From a checkpoint of a small transformer trained on Wikipedia: width 640, 1290M tokens.
Each number is 500 + 25 x the weight over the matrix's rms, rounded and kept within 0 to 999. Layers, rows and columns count from 0. Numbers have three digits each.

# q: layer 6 attention query, 640x640, rms 0.0312, rows 13-23, columns 128-255
# k: layer 6 attention key, 640x640, rms 0.0307, rows 13-22, columns 128-255
q13:496501460494470527524481504486507577456516529553527511469478489487469456515491464484478509503514477481487493490492481503527488528483502527495499484500508498523487489501524517492499501493475453489538482488495502522492495500489515507482532498484522459546498461545504508515451521522490485506492515508523495487530510496467523489503502520481512495505515518500496474479498527504502510511491
k13:510477479513502495492520492497510487509479490447499508501519499498491475497511502504499474525476531503499527491500481488499533475515542513514485488497502485504515471509471479489510516491532507485498486485488494509487510517494509520484537502490539462526497487492492556484517484515540485522528504470505510495537491519503459499462482473509494463484494512509483485514516491481484532522465
q14:492503505522513507472505507521488495491511481495513478515497491514483492467489479499482495523514475497472474502497446503481479499524477492494543502496495521491547473505491470517477492500504538490518532505519507510467502489518455520503506501477526488525501446542517488521501513488503497503513479518526500517494503476503499504465522516530514531475475512521524472495540513482538486484514
k14:536513479480478471511483488487520521495456520516506508461492504503499506463523521481503502502508496490536521546517517528525484519485486498511523495496496487496485510517481519528538506500497484560476513488498490509516483516481528530486531505487482498517485511467493491488486448500490497509517535493490541463497502504501504529466514538493484504512507508481508506506519524517509483544509
q15:487537495502522480520522489498483510487528492502495478529474520480457502531498522521510503485496478518502483501498485524502506548505527512462465489493510457496502527475503477511500482489519491504518479519481509512454504495504481542510516496463469506460496495529478495508508512483494508529504514477462494499496479510485492534488478524511509460493518487498498480488550475509491477508503
k15:501486501545465496490524512485513494549508485501487513490499487514517499492517471490495511496513520491487496462484522473499492478519496476492465488478499486495493496488474537491517507482509507535516505474525503482509526500500481504518501474492507507505502495478516470474514530483522485506518503507478483509515512489480507477479542507496476511486497457504537494522503543481492530522476
q16:502518542533516515496528499488527470483458503503515495474530510480535491498490461501479457512467515455534485513497460505539508505500528499495492478525493521481501437467517549532497508476481513510498500515515502516490485528486530529499459525499485480511513490470527474516534492484453479493507510486535520483509480523565511540521499466467462526489472465528496522516514496512462500491487
k16:478478496473466508507532474517502506518508519493457513528495488515519494478485487523528490521544494496507495493486458489495503557533505489506506490493541519517509487500509479480552513527532503485477563484512505535515496508527472506479528486524523507511493480515496489490506494527503530509498494455483457502505493484505542481489479496491526483518462517495561523503479520487482504469530
q17:499512499505479508505467571493523496488511494496490506504499493504504515470484500503512508504484500498522489453508494532470498547512473488500498514502526521487501510485534493515544479497460491518498521472508499507484498485530496525465512494543478472506498514493468525464483475521482475535497498496494531500505500518445482504495491487546528496504522494511487472461519492498498427478500
k17:507528498530527530505482461473540497467518503502529485477493538478500547492494535494502521500511496467483487582528491512502521514479483501493473499502500485496489480490489480524505535484455482504506520498476500495508488509486540510493478539510512504510522552516524495498514514511485479490513472461480496510479509488502497478475497500531492516508475513528499515520499486513499508479498
q18:507493508511502526533478500511497459467490499510493519478497467540503520485507545523515509516510499489494528504488513530502471495501506493440494504537516538461486500525517545503494460544490502462524508469505523480511504484537505509497519483512493515455486472493538522534555456482501509470480468481500521506499474501487504500455500512484506470490493497495446499521470521483518477482521
k18:504494512487456488480523514501488496514508535505476502522519443508500488537481525471496482530519496526509485505482526522514488497492553488485533519503492480503479524480488520503519516467486501556477527542464518482528531466497525480505500523505512496503500520547504504490480530516477480500490519516521485523488523513472495517491465509505518486487490504501470500501521481524536508503490
q19:507526543485478472529489533476504472481522487462485503508482529479496515512502452438484511538486500487518486483479465498508487539525516481490502504507486538490493530537495508458531528506480536491488490495524510510513525504487517483481507514565499488490534495531514503449489480485518536501492492471501506522475508500489498484510531501487534469530493490467503469451473507514497497518511
k19:461531550516531502525496500543478526483495519510535489510487505514491547489462530448500470502458490485484529507506514471497470498495513496538507506466486479492526512525491481509478520505532497486506480509485480487528504512510474508498500504475471527527472477520497484545486508479458499501520463502529481490504484467505505503504472524499491534494527509485455507508499486530532502513500
q20:499501475484548456502501509499524500504497479456497503488523510468522496528462498486480509500507468524471494509513470526497510511499511515477506523477486508514505493548523479493521490524478471515519518463504483485515474543495499507503478544477500500517527514494543498474490501505534496503490501514517502520482508467491510498470494479529484496521531485489497527492511480479501517491498
k20:471481490464462519536514521491493489512457495499505482532493495495504500496499517511475491515482462502554461513508530533524519482475500498520494499527497478496482490508495503503484529497526484457496526540498554474522496492489467465484538467501506489475453548514492493538504513510501534523466493454507478509498490492508508546482498500471482490492502519465503486505486501496508486507479
q21:472504503506505511488471497508502484459475536499489499490493529514480521509481471487473547507512500522517489515496482502488483513505492499493522526490488501463496536500454516501512498498491490475500461524462527506481438509491484489514502540486534544477472509512529454498498510538495517514533463509502482488518470492522483513507497489518480539489514502507495463523481491486513448500508
k21:491493533476493520530533488489504449489473517503484514500487506495503497494508476490502478497517495465521520488462483455533493433480514540461518495480498559486488510489506520491484478491503502464524490458496490486532483467507477502485520459545491495505525487517441530551481501494482507476476514500478486494473521473495524511507510495513492498471504471490507495472484502508502513505472
q22:522492516515486512500544490486484501513486499501511461515535497497524497474498518505493511496507484483504460502462517525520510520497490523507488513490502493505495517486499521520512509503532474487513525466499510500540546481496495517521523522521480509520487480481494547493547451501511485505500465511500457502520514486490517534546473492513477510506491514495482492520486505506496524504473
k22:481507542493498477485507514495479453518501554479490497506488521520494512561505514490495516524501470488482523538468539520479495481501515486499491431503486496481502517509467505538525495464461529476477507469497522506493523472503513505539517499524487488525532491494506481493534511498499499455500524471491483463472510474517525487494503503519490503474522491502512505517504482545533484509522
q23:491480512492516519509515517516549497551475525499493468478527508478518467455511527501523510470491469488492509520502503502504488537473501477460513473515495468480509489532531486499542479497512532506480477497523512513483545501499526499471500486510500526491524472505513508487507493537511478521487521506472520477523504484487477530533495518478477529441493521489517508476488494515514472497515